From a checkpoint of a small transformer trained on Wikipedia.
Size: 12 layers, width 224, 4 heads of 64, MLP 896 tanh GELU, vocabulary 8192, 11.3M parameters.
Architecture: untied embeddings, normalized queries and keys, attention and MLP in parallel.
Training: a variant of Adam for these matrices, 296M tokens, 9025 steps.
Each number is 500 + 50 x the weight over the matrix's rms, rounded and kept within 0 to 999. Layers, rows and columns count from 0. Numbers have three digits each.

# up: layer 6 MLP up, 896x224, rms 0.0809, rows 787-846, columns 112-223
# down: layer 6 MLP down (transposed), 896x224, rms 0.0863, rows 787-846, columns 112-223
up787:475429552434543502496521452535499481491468441438441425478534512560555496441502487515520539447503561487490561530435452584471538542480454499434585534448572448465463427497589445572478524534562455589481538566488524544436555562482415455496505524590425523579491452456410571471530570525479545522527546424498561547487502495478477545447456560479
down787:460512547477481487490496505535474402479454524578504498548494524542437385440549520516523488449555581494482555526559516450576490509532398472563506456514601496494444487420430439430515411539536451502475431509510513512460530522474490463472515536482468555455559443510520531488524432525480476586450465523414527476520581521528563450480525533504
up788:457532500539498566500436420530474489497535570446596477483578401416573489565520434494528436591531487414411555528490520455526447474462469503460512483489502496579547477506495573502496527398585486500438447433484522529534461576428557581479471476402480519554521580496552534490524498532497482451519507456463485570546486479435532516518540481435
down788:538515560537454491501505542325571531497511553489502509537457528438512551479497523483413577546571529485486464518503567520462524460486435483435533520526515485480558453515522446461511525451466466496527483510574529470488539409464454530436479517509449477502533463494443519512538425463543576446469510477522410456558503499501520520472464554462
up789:475595573541498437467564457476540480486469556459505545553617490512542473480524473468543389526536467486497516518455407471494546480454477501427389506494550459533564557549492499558491434528512485493478507370541606543459442432431574541489516506518391556501601469556522540468520509453405535471536485510405513517531450581545516496491504491472
down789:508564589507450406544486442510491485551425498473559431511479449509491333561583333465438473460455497607452521487449476527520359487434507619494547486605533483634525490496538458546465483410488568497515475546471476509492621541532433431543564561526528477427464516487521432523481513452570532501583532562458507531466482512365590453476574468548
up790:549564527457564505513507526454521466444503512517522466494559507484492498451515471526467490596558385549501502572473588481538439638425542507471513509518436506497550499401459372577478542545522437486503405524531556549493444372462506501471566477507452545477526443477481549508520448592506520442508438481480554487492549531493557500511529466455
down790:562485469518484498518489433488454486537519497525534498454481460510567451527552532483533540457434520423530516462545415496450492454480522564503466530488490506497575423516504540434509518468476540453514568461550420548468532563490480526497483512502509493487447551516468474531501574491447552528515474463446483515479556539459477494514499577579
up791:544525494513398497494476566464495495497563486451490549420552492391481499519471536553591522496549497451422476511456469528528603550446578428463488548520482528552512527447505430378462467497496499490488427510467419540529460540527502476450422499486487524551501565456487468475390547605476457504406565541534465524517546453487503541521496618532
down791:477481539527498538468451556495453533518533545530518480569464401525500739504494505485466510480502516391551486526477522552502511444435517241498506555496516521520484511492448482443565533502565616501470482468520547542512518464526571530555482475501558560517517524499518491552542463456436481521514522480516588494465527589538532483560549521451
up792:522525519449537484577468505506446491452481546516490618452516501552580529430476536433600442429587438455548489513507501462528549500529561525479486421489526400570497538557511518480499427469504451406523541493537482459410505539537534558523467608517384483471500516473493512603528595414492485521468526510537506526520496525538428523432495518496
down792:545507477517552445482418473595470514488492523522534492509547536484341484467571499629459465511483513537528511540442430479456580460437495478537471446446505505467497444536523585496412536510438576470442458477535519529617588458558540525499470421448516485553487448486454520552450517467513493504509543486473537427495603523533480507583477460472
up793:557499458482445533488567520389504574416568486595511477510564495478544553555555499483485544477501491521477466494503538497499453465440538490487566403528450531525478478549541435477530516486558483510557392491416549502484493550524467543467527498472401614393594476498511593573661522595495408512485580470528518472594581513501470422513419477524
down793:456506544479455423412480493454485532419460424440405516528454501454463494507422483566484546586463499477428463490497496590542511490481536490466545551488482544470572518539425522471474517535514504541417552635487571430522534543507542565523437515531531398528440511541450525505443465465528540518540472518511449533464497537442506539557503453546
up794:475473467499574443526488449502476479432561454551453537519468490491508505561537573517567506463498434492412435522468480549553488470474483458443474477533532497463533523502451462429547547537574556531513496491459486464598533484519495504527485540540477539457516523585513529480408592580410536543485607571563456533505453474496457484518465510522
down794:533468575519473603438463562435510522524517461431531433425555393486607463612557484459533558476608443477500451477476541433455419559503508551447577561468486574474454501540562506426437483477499470374564456394585561537471443519484544497463432458496553549483548437477603491500539406473529465487470460475467586478536476489358536617500482526453
up795:524512473558444449461541514546466486397536502429512578526509449543503520487537492367523510488601480400471416541543532508523564492598444506525533443419419474569494584440577356420469498583449478408498556550503522554503518557426546472409541523461538602516499488491583457437603509462599436492427443400539550453497461528559474482461544455510
down795:584464458496526503409534554488501466597564464487450452475483508489484499528488465617509488595528507432483531537418445550458558531495514513514475375500480513493396555565462572438592478474504489424483457500496466532435565556478478509417438521480513450432502424488471392458491541501446510424473501510442621541486517539551511485531539551557
up796:545456520414502479537583520479509563577482506458508485536561523542573486552496563498543528561528442571518530458492542528546600575516465459427573472528481542524505374550506544499514496513530444392516505545551477510373484538431438549538503600431525413476523483497562497496535465552517518405439393487410498529517460496467502464473416572545
down796:502396519525463428580500503464508501457463510415496453544518532495540402478393518458523548543649477474476421451587571479472536509485466422558557424452494485481520509468525439429504495532511573467487487498494500497514436531360531592610534540505536550444470497453494479488511475525513543494481537457480459415538506490441563530583460484531
up797:481517510490525483482531506406427590464561494465604470611491447550715504549660545408550523468541479499426430522470537424445521459580454463409466539482432347499547529548471486411483534481463458461488480485408520517539560455540574552512507566426489413474489586450485541424496549541454401518539522579474564613480412510436494518553514657524
down797:441441468459552433481373424517519489425529560518493462468553508476564461530480429522547489586461470521544637467493554546577531465493478500593439529494536442579583373567440558470513451482465485496536544465489353532492441530544469604593534523393478510574520521472471499490415545580437539593458429422528481556444577598528498427465537560446
up798:535574514478443449470520521602447549494539518466546528519489392501553526540493543573530462462474496391453486593469536363422489575535472479484559510425478511608536487531578398546565458480423543524428389494488505516514588496593475486512461505488536464438507568504469518476448553627471419504422394448504493519466462519467389415511539541487
down798:494475484495521512554479480457587446493482478401551563523412602485372473496486485459471385523535446443518519448520573523516460450538493540518494470483524491399498497501609540513506527544564433540513561476424541538463537600459510530536485421554566502568485473569494445487522434497412549500469517603515519449512510519487521517433438521561
up799:514527497548542428475582437454514569497546436472439489601520497608551501581530492562483577497472426446462474510361440475492491493468459464483579483455447436587570505583512538546463509435565543427473478442528449546552401572450517455471527485400390565501579562482409508474496524524492468469528426393544519492440464503558425480408526383404
down799:516447617456461448535486544501499584475478507512516417476497454520424525558414504445515413507543593557420445420505437603499433547489570529486455543531578534512518513511493474535494550451433555498438558522472502569474465466561466544512368414522624465487439447513421505466510477448474510462464655581527476510434507432635541510489514498532
up800:550551489437513484511537496436451524486497439517481496545493528507508483454461544519504549522550527494414436424452430517600519430480516376410528524475515460532508551536481563491571503513496608530488464503546540577480549392549473485439581523493431574550483516581340476519465531522521401463517518494506490542562529490466459522386500524614
down800:539513537528561480493580537485596573512451504571445479428533433526525479553536523550552454418571465495540489548470506494528439440575570513510566447522397433486462501438503515477458500523464436445463429469549439519544480483557536589463432426476590579456570495502591493556486487564555508430471555470365515455474480474694570494554470517458
up801:593517497404482570513433556559540472469546457555505503489494485441546502432593495547562479533553475589543459568538470471421459490470470500499564493467558542538539385577526516464582429503511467437451455412459521434470554508539393360512577549496612417478545457580584571510530586585474459541509447492495523519652507622424465489498477542553
down801:495529512485529560548512442440480541513499500483572563579406553560502397573433445495467547502541428532573535444565420499561563350454444506511423439575525531433523529442514555541411479473549524602495486546464468533487566487457467546455523490464488587436491482555420517547577529497388498571482497441379518538424426403486530561550478468532
up802:553466512613558558501553555535330510482589495414523534464510468507432524620474489535461531552463491451557531505465464517547476425454480521373515482486520484504335518412508416625476434478597430491464470404524517504535474462484460479483554446474466579521514560569484453460578514480528508528522458521497452442496428516501439507491542481505
down802:459495464447453438495463430506566576442458489501472533536509519476563505549464504479477518488594489511461461421486541527450552472464512453575502507502430550549631398541497547468519528555395526423555506536486438467535473527557542562489455555554531464547461480480464574486517588453453525472420499503473561543514506514509546514565484580622
up803:485503430557507557419436540540481580462549507496491559505570419462516480407489486528444445570545533478467526486505556541491464519451447468472456516504445560619495513494510522495500463470483441445408451434572428543598554415454476494521444523453501576475511451495499517433524512527494455522479462498582550512530517470515505447514514473456
down803:539497517474480418528526490494565501383491467482583497463537499451501504516524559498494527474541476453511465489443437567544549485622501416484573493468495504445534451471509502500451498480501495614558530541500575420464550483541490569485482471457445485502527570492512541551545462448430498459476494492452544459463457560464507572556614560430
up804:448519518529572513437407513475488559539502438461532530497555436527490451508426449532611422552549538434446451564495499528513538564460499430513511523441513521503517499513501494592514559513545449469450365433524434512499553530493531466489477502487574520496500494464550516540460537475543588396511445519498461455484473512385382459423433507547
down804:459527519528498468558508457563529417435459527551512409483610412450405481488460576532560468559474475530465478497517559449500451531635494481499440495523589423392512498623500531548449496486499585531516480479428536452530478548511509420493450586476479486527492472564577585542479499514408444489450407525532474537501399477527408488495578492513
up805:575554468529528525475505562493572469460527513561549441437538401448539454519474479475423469499537426479460428513477501478625486563451492548547464583426547461394543452550589492504486496494455399432535495465505470552385554505502587505510451516533406434530620470551484490490484512539567512445504534453471554594492477626559544510461529517552
down805:524477506566537519497503588453498488529417494574510428473489540528400617477524538548389480486446507498522496534499512524523381564472547412520577568522547542455557446511479474489549632509475463571487596404513443570562526534486429522505553484594616433476439477564528533554405479502431578497525551481543472508445494528506471443451447533579
up806:474525498441624555541504472518515523521505400430516472415507472522543492514460588583431558512454592477543542481530448541495564554533522445463472527440536474538509632461508567487611549488614514523488427514450478604463551550459425507473470532470481472594465505505524480432463489537464433484528537564542466537541550503479470597479441581578
down806:489463415557536529462530610534481397486461491452490449544520442538605481596525440426531447506549456443512575464494544532431544464449546514499515530537464400501398599471483473429519545503496576455363518470549462453492504474437496496528490388503487497537503557564405441514469430483483486457449514531416548553463524621486534463488533463480
up807:532518463451415501413533486489449518517593457428533570478531457475459549520522547588474489534530490478411414443370493529410514582470463459459563436470440541566596544483516492527553502479485454503430465416557612455550553540445530429520498504516520606473496509475463593466537527507579510451491438518522490498556477478506450413473470496481
down807:486579498481481438558431458484515480538440545438583495470569476523556538436489504452513504465482445572578503359445562522539631473540456502528511609473564559458530522573513538491535518482494479586608528483538488536431503463646541432518476473556531546622493531590502454619531515592451403487449485558457532538466567500404483432467510487449
up808:499523460495456497625491533448439502449515527455472532528486421567485447489527495468430466457566492458437467449465542499476555500436508545453491488537539539471523560421554414490527506566512551432467466371478533436426555532540494498442504516461514564438609500548508516522586497502593464495413532432477526475472423594536479483493509477416
down808:443440463557450562411528457490470358621505544520442514515470554557487417551640449509525433486529534466573499473462480483588465475465499551517535507515452521496475508480359493367376435606540519524577556532481404496488494534473540573456477479583560495526422501489491421473533546511512580557551532477483496542513612496518485469497511589469
up809:466549464421449540455455517487495475461492430458474488559598495456469381501497509410479468471547523474532519552506392566501489548417554531498552424506470541457576501542472419458499568397477498506452451491508476543469568493440532591516515517498436570598544479494466438407548497504454517529501489540413567564550563507434454564541408534516
down809:526458465504509488492459574490498575600527458519511529456497498561534444564388425501520435533485489468529493477515501519540616369582495516482449519530559575489521521427511545545399486522558431543582563490428482451508474478545493462571501485544521500538449529470500443567532435479393503443478457507497426522488490455530531422509491535505
up810:484532469453494589493456489517513475487437453559541445462463421434516543479514537501483415503448560610502455421438418478461546489561437457477455510455507549498520504505543531522522480406552579488437491498423540477502575535489444374452444522512471496659523531445535599527489581531455412505542510580583535545526583463464498562466447533487
down810:496460459536535579562381511380522335499434486492554410564619630469504438461572467539432565546537450532531502516496515461502591563527536569482417395543602459427502396537537597485482641494531557379498535579530484473486475514516637485485515512447533566527501548513396540500426488415515508466501522467619414497509536443523475335387489508572
up811:465491578489463520564533525542481421516558469482468486584537521477535550527448507435515524526444484472466461514526396442446628488526495480454517490352533428463401462452488470545581452470503425457476491475459600452480568525515437494464557519513514469510510547437559509395536488498411423498520570389437480493483482503503469531450587562509
down811:576494493477465461472472514516545504492520470495524504520572566430508362527527528555480442548499507430521565543434593554573432507541499562459526502542599526467478419547502460551542448588457468458503512505525444494475478507550502569495516494514526543542416429522530515506540486532510576477498393470552486471454463520537546470581526518454
up812:512565490430445546525515498516438638493519506496529539517565503498469465516531515492588533457539478443380526522490458501469479547512428542460516493540474582548447533524486420421526560420497486474493526495473529541512524434581444466451463494536494474516540514485435430547576497515433479511378440442478526523525482455412485473514583550532
down812:497416569444543515557540517505509477469527526436491456428489457459537426498600474508442481538530556563533441444527578473503522489555487586565534515550549556442463484530416595509548381510559482476572493458477564420543528541477474534504532540473526578449542485533495564500533429628519506517535579475490452457429456538362477515523467547524
up813:565541469524532543465496576554507534371520557475544544597486365451565554405484537540550553456495505434483384498437478407481501422514537451498466444476598469490504448454547537438550391417545538464418459411487559529459442561506595484460409659454525445550562537568544567443530617462499463521454475499576543546572489559466432464498531627399
down813:447471476576417447457507475512382445576504448421494446431569544550438530503561575524462423521604547535572531561564549503549470539420418534461465548575573486545517476405504447575499484491493393401475484593401483549619543519509426495582555572549432501441427510494612425524630382565555483518456535438593479477421512416376516390503536517543
up814:534554471439487462490564530523547446357491530422459436506525531441506568535466540508519486536533553475527487537491497423503587547537418413495511501343486422486423459482554441478515538446526467482464451454416513559508539481566463427429530543476489485535479462514461540469458585614429483629473531457360548544538467496452535503452560524516
down814:481478529536515505486479518523519513542518449541523501504519464459509800503545411531505495506515448473482498485478518520528448447488510449488487545520512509516521514464480450466462465569524498487467497489534464443527500513497534497531481435497510540458482489475521530516491456421525530498548494550543507442489495491465470443529484458498
up815:525499555496484463522502552494436530523431455476581544526569465488541477548474566452482524514513525573527454540485452502498597506516489501558516540542492512585443500477586434580602541374431525552511446557527514475401527435520515549417446417488423460515475414440451507540568513513476622440568585516500440472445468517495438409434511535454
down815:534573504569573591607490450552473491523594461451514518442494505505578447525477484474583557481552503503484534472521559497441462493434469486564420525508537493566506481456471525445552480489404477540490546439485436563475424539500536480496473532528467457566463486586502594542463558535431531446458535505537551447493469461453549472550478531519
up816:531501558533484540483503553510394572378560541423511434557528462476545540434432476400524499482575470555541549444507366556513519548540524412478503562469547444552535461572547391592471520440493589542430464457428542646535602433445437426443540517371495453583472454472427525463589595631562442523428479406492486589536533533409528520435463520573
down816:473548474542511550525477539439509521490458371542494460482495500462508820578540436513443542509492510476491464498544530429510491406459478392444533491502521519451483538452522483438523518536567505416527492545487411480578446559612490489523508576582482470447529480467471539506526465497533497513588511541495510464468514489336445468531453401526
up817:545534488476483468595401541569441524440464496482496453464618461497539561534551439469436509578552514544494489431376453445504489508494444461428478553456519490592447549589525443538568525476563609570512509518454477528393458536584465451470459526483469438565489473534427515452486551593486407410446475474516466540502536530517412501524463546472
down817:434599462502465527568549498355519428464574373501515545563566425485521634537465562487414503570469493554528574592579452492452491549463520416594475431431535473507527507542600527564470501481419506480501497421493587437520515444513566556539544594537569509490519517485513470512510468422529524509384528480515458491535512531410553388551487432507
up818:446502569468478508531506505498500479414417551448514459522613442565506480605595493435508506441545552491479508519503504570488524525582442484468444529527633485516455457532533429573404475501469504541454481507528527543329460490546403514443554512333391467527545478484483493414532547590523400557444425420454559564473470592526445501479448618539
down818:418477518459429459488521526489499455513482496476524539529520520413459581481401548526424600414429456528547453449513407524458579512437478516479527472441471514484538488468462493467438468457530464502440398498527520485469549494411526478540505497548548522518573566495490559530484571451544515509606505513537520476473425465554493562494559492527
up819:510501610531474541528464461515525544469488530491538474551490491528533519443548522572480443496522431376545491492580539488434512492500471541536515485517522467497483427510633499536524389505495472506476518563415476490440547609574506601464450489458425558503592439474489451509561553517490496463488490517446474473429529485573541497580605448435
down819:452529414485542487509544488503432515515545464551550505484560520484514528487436532472468523443547510600421587505432462516522471551462558451464513502389424523467575566552395521388494659504494546442561529466555477600473494447403518425528552553481585418496416483514432480524457447449586440560477470483518485491539516516452490536463456498543
up820:511482490531537537533471569444522506442473461513568465467541413555581513455495477478490536512548565490469562468479376596535653481466494360490498514396492451471528491524542540516512534546479468532519422518559566597444518482493388432466461521408474451599537444487414528520528553470561422432475605509488585530553544517427410504432516533603
down820:445471454545479515443586512508496474531512494533484520486447515472492557550523490459473490427522539512485442545564517522507392434503460573507489511510430537447443532486488520396411525545501589530457508456512478411499589417556518585471550459514527589420476479522503417569549422448375473572499580486453453470474502448459539497536541519535
up821:498526505491539476513427473463517525521531546483551433487552468549531476429557548522462536548551498568478530438441469568527502527508403514469399474509524609515587523475484483497501440525513495477439488430533544501517570526452499498520482480520405473462545489494512500460531476626523546524499562559479511624494515587374484514522489503412
down821:494469481545469532502463486339523529544499515522485533533460569481458455483520508506452493565463520556432449496612501471505479473524533609512545459460487536463457525474450522549550502510414474543493468525583483520479516596514491553501497502532572504567469485538452484564437476455435487488405464521576503449434576457507496519490551566468
up822:523505546531486489540463463524450435485520533435437490478486490566605576557524545478524494459514479531483476489552449452477483557497484412384506545454546450584483514572530449534509484484493432536544449468505521516443537475406510492407509509451448454524511489516474497473493572439549478592513391539434558508574440478570553462502446575353
down822:514460492562560556439507494453520588490471385587479437456497445539536512489533401643459574476434497547568489530480410477526533413491594551537442491500477569457534506427524525477436500428456484551475534539551514447484531558468480492571412558469537518475563476493419579558624470558363494497510518505549556473471497509642434554442531446469
up823:482504534390566494449499491533428513447619544389557554494523549465527339598489491487478454499462510509517448420447539517417533571506514423309424547529550551512447563487444421613474468629528483602445571556529546428456537482494533469531497528512471424507477502530512508455472568521494471480375495462484499497503494592435511488541496539496
down823:514491456586516494516556502495478479498418531635514583529550486534488602461368546435479525491660524515520486525522505417492551529483502399473454464334444497455576475525539526549470655421472559463400401568526439599526461377550521567394594513376418461581437453440504475496565509508392544553527532401567502522507399533466453661497495525470
up824:496548412551451582552532511476390505485499469451489518447567428511506516526517441441501612523546547475484409524469466468506520617405534432420497484452478477541561559459541516443459512456559521526523405566405551579526598440439485422472494595444539549610513432461450428377585522601522429520428530507546499569475550522506502542441434605485
down824:409547580528452413552514539542478516516495508488444409539557470513548867421538421466447531525558603483571450561512489453548454463510486272445475500535474537542494493491526506439528505466462526482469509451525467561546465543541555497572515438410471491532524489427494531565545512469528453570503524452517573552488569552503494527509459450462
up825:531479477561495602453577604480485457494565578445550554543512523530515418538497599397489590454501522390420443486509471461412517522439445510471545458516497505485471501574541440508425510516644426499483502521518490590500474500477420520493488521458519553626520524528482543444536520447509522614515455445516540517558516474458472530443432497465
down825:541526478528475470512467442551518530494461482512584490445497479435458490469578475529548374520536439622492570491545491476529404462481406514530494514446480500475544491483468533496552477547488487471467473516498516518422530558540512478470501526510516449454512551534534524522448456538481479385559513559467458560459543530524505535556468580582
up826:559554521459511474557514419466494543512600522488563497448556465419571528506520512472517478481547572530495457483489542436554554530538468510474511426521457610572472413555518465461570410460520550440491451537500439502397572530611387489485466471488535485457489447440494560453530491578494489552426452528513493531524481622526554520448505585460
down826:455449518500447511546489403420505490483484499535426508535531511419562486479409543411511493418513442559541462474545470532528454518633547506477552479496519549486526543542484487493555514472445464655504554544565521459493512516544480465534455495402579479564612616508550402562650605545487539446532577492551530559564446553424499495496564538511
up827:593485439516545534572461480445572519502573329439512501441575475444556540516500409533518481576476509427508462460360448476530407487445468449463399415547543487509478477521499578547548459417527584490482426433534434506450503439471482488544506429497550508585476536478537573550543569599450457436528534425623435530424551508482457503533492524535
down827:482457563475460512512557539542469474528515434520449444581445567511568543490446501488548549483478519549524512532588537525461469516454596471497561590441540501603531431577566530628562596564431432472421519529475489505469504549474525593533494553531451525584549467504400582433521478392546498519410456531529531541599448566448515387542571506520
up828:561543407452563505503501490496454478482511470501567543552598495549507397544507483468470606603503431531440565427432429541549466549421465550533534429491507469460494507519474511522458511381510497469523510384504477566493485472501502536445512527529461492484473582517422542521540484605612524452447543541491545647586567523538402541449435526444
down828:551376532500532466478468607488473554542562507449490487484526485472495496480473394500512441534531561482472428452505584485522445541536472495550541450543562575457456476529530507568418427604575483437486594578506525423514524527499488444506479482495491588501477483463502545498523518504497460507534419459523545420411459456528490438587560433577
up829:572477450519502415428566525519500536490561547478571469598579531461485555508515556523498460558528379452423443413495509481534535553504490457519437487391545531424486519430494463496575533507609532535458555443497593458507481405472604477473568555526562408513487580545480425467444550536460549542428439490444526497518410484489518509479517527448
down829:499498603453536575433465542562461504463479521513546535437409482416562416511437358476451469420527560461578488515498470581445535449483436509542487570492495584532485555548526406493397517493460472585502592513516470472476511547481523385517384565521525533578393430463458537614555592474501468496558551536530462524546567564487405446500529511449
up830:481526501413609493463494613521513518469472420525473576403593511456489554399448543454468503545552492481456526425483532465499436626472532484510467552532477479559436593538550466491509610455467509441521369572569480482522506432582433445395507546484478446470501543471548476418428611590452464419552542454449458489475522581492455479531578480592
down830:464620352583430543463418531516449439486540612441358534465352382515554457546483483495450480585412546470502592526444491522484481501499515520564534455512522411450525548485545455532463411535508581516564573475423524552480488448551429432503495524516484551566498471456511531461537542484517513495498481485518551595578480607503451545534490360469
up831:527504536522469524556457445565509499456486491458509557544508447486537527444600451619515533545624467453481370450457450474544463442500496529529469492487651483489470483523564512511640366407482536436470407426537539486501524581499442490513512485504470581512527482562603593586514574552483470475607493509540465555556526557488487558550427507421
down831:521513457527525533548566506485435569609516511572501521468470502588506588411484497453542531536456608427580470530494482539475537559483443354411411542523417435514451604521443507496435471505558459429577506524455468524570515410474537470458536557521500497456494394524507537485521513544396491579440546500436455457492443489439447574450426513510
up832:523574410524534488579531508474434455531456572464475435495568468526536417583535481350465572509431436564529447466495499396453486582574413481493568544521492436512555409506507476438529577452552498499479512438484497511506538459386572444452530575487499414489526530476519511495600575514455467569514509545489485585473586448431413554425506529491
down832:395450460452478483518521472504513522572563504565553555507477543549399505576472494477395541448532500421363523546473362559625645528444426475478541466410506450534489539516452506523465533452476603510491589497416498609481538605561530471518474493448530480506439552412455501478557568438467537517475539498525543402501548466433505430456437491632
up833:559525529519542461497514573550392509421528445515549462526523405489566512443525592441543583487511515467442412519424546507481569482529371424448508493496485475464584522468534498392478449568536504505432459500545482546569562495533540480461479559398481456503600517481546577539533518537427506547511485563403594597457450550447439520524467608573
down833:571528593605463456561457524490489541564437477466542514544520410534465682440498456506540425519531541524583520412440515514542437418420488464460553520589547524431521438455553494546561519583438491468464510545529456412573512561417461539426497545472503539481538504541530471469454488520463456448478515422480538481551486515446481535488571538545
up834:574531462425439552499435510535491539477492418527509571414575528547515484413425612517585481416521506461488502570429504542474503513410516458433482474444460425553606387479530513500648488433475461506439446431492463527487540546482474430467455514518526500482608455601510580467544577456542544428529478496568484517535539509522426502475436497510
down834:538496454507480490419426477647524480507407542464465540592539604428512632454536495514430597443502429479425582497469492475450400546429597405461506471438410554502593439461557530529451441495536383488441420469525423552536511499505468517535500575458419564546524409500634537510546474538528611563542429541437495476495412534469433633441477514530
up835:502502496434502427499503449522513475408612461423427474531481484542564512529482506497465548456568406466436519504440486467633466576472385481456518497414502453481433476532533485499500468480564530509416511461459564533492490494546580502493502461502397568572465568489490499450590518539495472440470456404419572540514404490548447523496414438521
down835:518515464496527559509504478482509555496464537522511471517565467437428566449613493476483464423525460534418480470496493571511459449458511420472407595419554491531576562489464501479477501556600453487518483503532419523543548471552473545410557478536538465500491403596532481491417603505457502525566562631516484515554449439563517550609520501507
up836:495503516458408523492473496533541529514457510487492461411523507544519563525593483462526575522551606382502534582565420495436539512520565466521486528404387532546487473520486472500509498512493437522441497488490556564501434532565449517428522535425561446544534450474587543522505549556470527497557508461454598524540514492490491573500418499505
down836:421501493466545444450551419580496505512529459478470519528478568521459499460521464539506510557435484494386496514463548528564496398451426591460513506570597524469533493498570451516431439455536505442444517448456521497435510542514517446514462474522468538545464568533398525516558512478479559472474530547578403511538490471477568533491543473473
up837:460447454516535620479482496499522533463546489515526571510514475507576565496436468552476499583437484520459472406402491418500470551466460456444479487448563552595496516463601485549512515528486529503445500519578540477489445507552551460544487498446489486595537454522398426484636592513481545424434401545479459564489515450529503485436574439337
down837:544496485409508459399421412532409530479510469509568561552495462585520567455401529443535463625485534499556561428498428533553524583489513514500482506550425479504631472534605503505487442406465484452413493556547430532482472464546419383437474573504496441511544553543534482455466616402534479452503475463521504654437543546499439475506488545473
up838:476531445585440515583487439457474527549517474498519573540531486541505458546567495457455476518525506495412452519438530510507500440479448473441507353406434452545555490463494567487493562480585436436519448538552497619583501480548485370379524487434504512544473423520590429505526559452481532569516621530514509441478545547438485455525451560554
down838:539519521543538569619536461439481458497505508536475464508483519465504606495459461508536516518542526486452466535485476450524384431514414585549510481576503616495490549515583551546531455467528595464457532456486604458497535514559427503495505440570465469490552442501515481485554530528495462490437475528465522459573425488530513556508461485447
up839:511496496535480513525538509501489543429468470477494482529529483529534550514496477447570537388553515484503534559451513505515586515482414462539556575538568538466580511521555430470440522498538516513482509540418461446387464410487466496437505482511446401455493427591450424474594533562534453591378472462464543543537528537509508568487529487504
down839:569585537451548534538491493477590465536560519472534436470420470449462592482477477640565456532517503576449501503453529445461533442575554480534543460459502533504458483523487530582593484417528473435427494504501492455524512551497574384420548471511496561482565527470512540531486534463522521528576547529496489401569430501428481499488527524456
up840:513465505504440560519481511510513504495513421428504539553533414499468435536503530591483566539459563424501453496468539548497525509477488491438575504488551499621435543392572483576524446522529491521518391535492603462555556484558464503483501545482482570564465493484551441550503530507499481461450546522536508567491482520434493515485493430429
down840:450558525478515553491480493483523478468575553509580360461510468455524435531621441462489394498526560543557548406490552501431450545523508500441575555505526501508449489504449526531505525572496458528594535462576455584553503477523461464524502540514523423492457517467474517539579509515594577434538437569528557483538553530456478474502558552505
up841:602594498584474619432614555463537530407449380463491475553411530471584520472568559590428439544496604448424430490453463333568441452574477411528504450434538472512457596594472465508397416413496552550432409495515494571490490504585515462477414459465521541629493571473471578510499640510511474551539456543514575451497549532528499498546496552462
down841:532381486504476417545332548501555439354520523474481415524417568501438431609530394527524426576494436438549573566452500580499496470551592669554496526520604546544463448539529443527516432558499497439527513418502554564539448555474408448536591457404476460485488517538443462485591526445439478523381488517597482561485509425446499379508580489532
up842:498555442563548434511468430403433506494456505462471524457510514533581548528576547585504441505436525491486604518544434493575519550529463446435445506508465414500546492528439520455507519450582497481560458470435431564533526465490486534482457572486449576502476561445472523526458564504351546517503531558559492539466541475499506468441544542430
down842:474414522450470601516487653552577493438529438497572428503468492516522467576439440525496525507621521525428555571541436433509547437527426368509502464469448521507529525457471521561479534515406465498496463493484514545532421637485412543429472546473497522473468529476513528513534493613447395536542484465496586435534527521414541532593436456570
up843:458521562521617479538583514400537539467497450439482455395570508534530469509451550474451520452474551551459543539410375569602506521438484527478517563504538505434513569491517466492507600522571568570492444532535520542498566536452412493425558534362399484579544514526397537449484515563572439501464542435496468474562575492420450528367454476520
down843:520448530571536504468424580574473501575548571468594573545490438547491471440512450594512448412454475476499484541516577510521493498604466572600421491554507497527426521423426458322469373643529423472518553454513462408430499604399482541574491427469445594459536525542591459491493419463508450592436585489426534453475456501493513458540531591478
up844:550654455564440605582370481497621469413434568521536543534483451510507398520538525517455560470481554535464437515504428418587545545392476487522525512409499533481582541531579451566531496470507485539418495403494476580474600501485443476385447431531498435545539430487548545543396590513533513469584493610476451534433527591395444543506539554423
down844:575500446510454526549548463436540414561630486462452480653510508483612611484597478517395488507418466570584429497553506525510582390541462372497486514407400499502495416399521555496447533517433542639508479411519471523484404456621393442456583681499474547582516427425481498612418547444497548488264479515500446369447480488551464370467525469600
up845:528518558499532533544516434476504522507467566491575501490495482608460490472541485560416509484491449415534540531490434476480538450470541448492490494461550513472496479477460514445468597469546604500526435487580507519474554464523540499464532551429561380518563463515463439495515504398489445479494491430524489475521594484484606442552488458518
down845:487432475532538543438560559513574423520570437430456460468468484464514529498507572575524510473439472536423509480529511521404454592514475581534429481525476490579566500549508513486427377495401537436407470469508467468474530514461431461519434572542572524532493531484535522558644486566475523620466529469542538485493584526567447486517494469471
up846:570440528545501537543546490486564505398623446473483482468490442591510521546545490514476534575430555512448472590434416487450519534459480475447438487462481479524602550413495470541432467475529490522433470442570601526516594472428526492452453579447504521613582535498535604473500536443549512526568531432468510503443468493462474541467546483427
down846:504564547455502543494453492529537540601526585459549442582489483495505491482556526453575403570497534494502461478557477568470488503479449614507513523450535451510533460566415475469464492458389486523568504555469482578539493570539575482535390603549383522527549500494589642437495509474497457427480543446464562607592406524383503475488488521551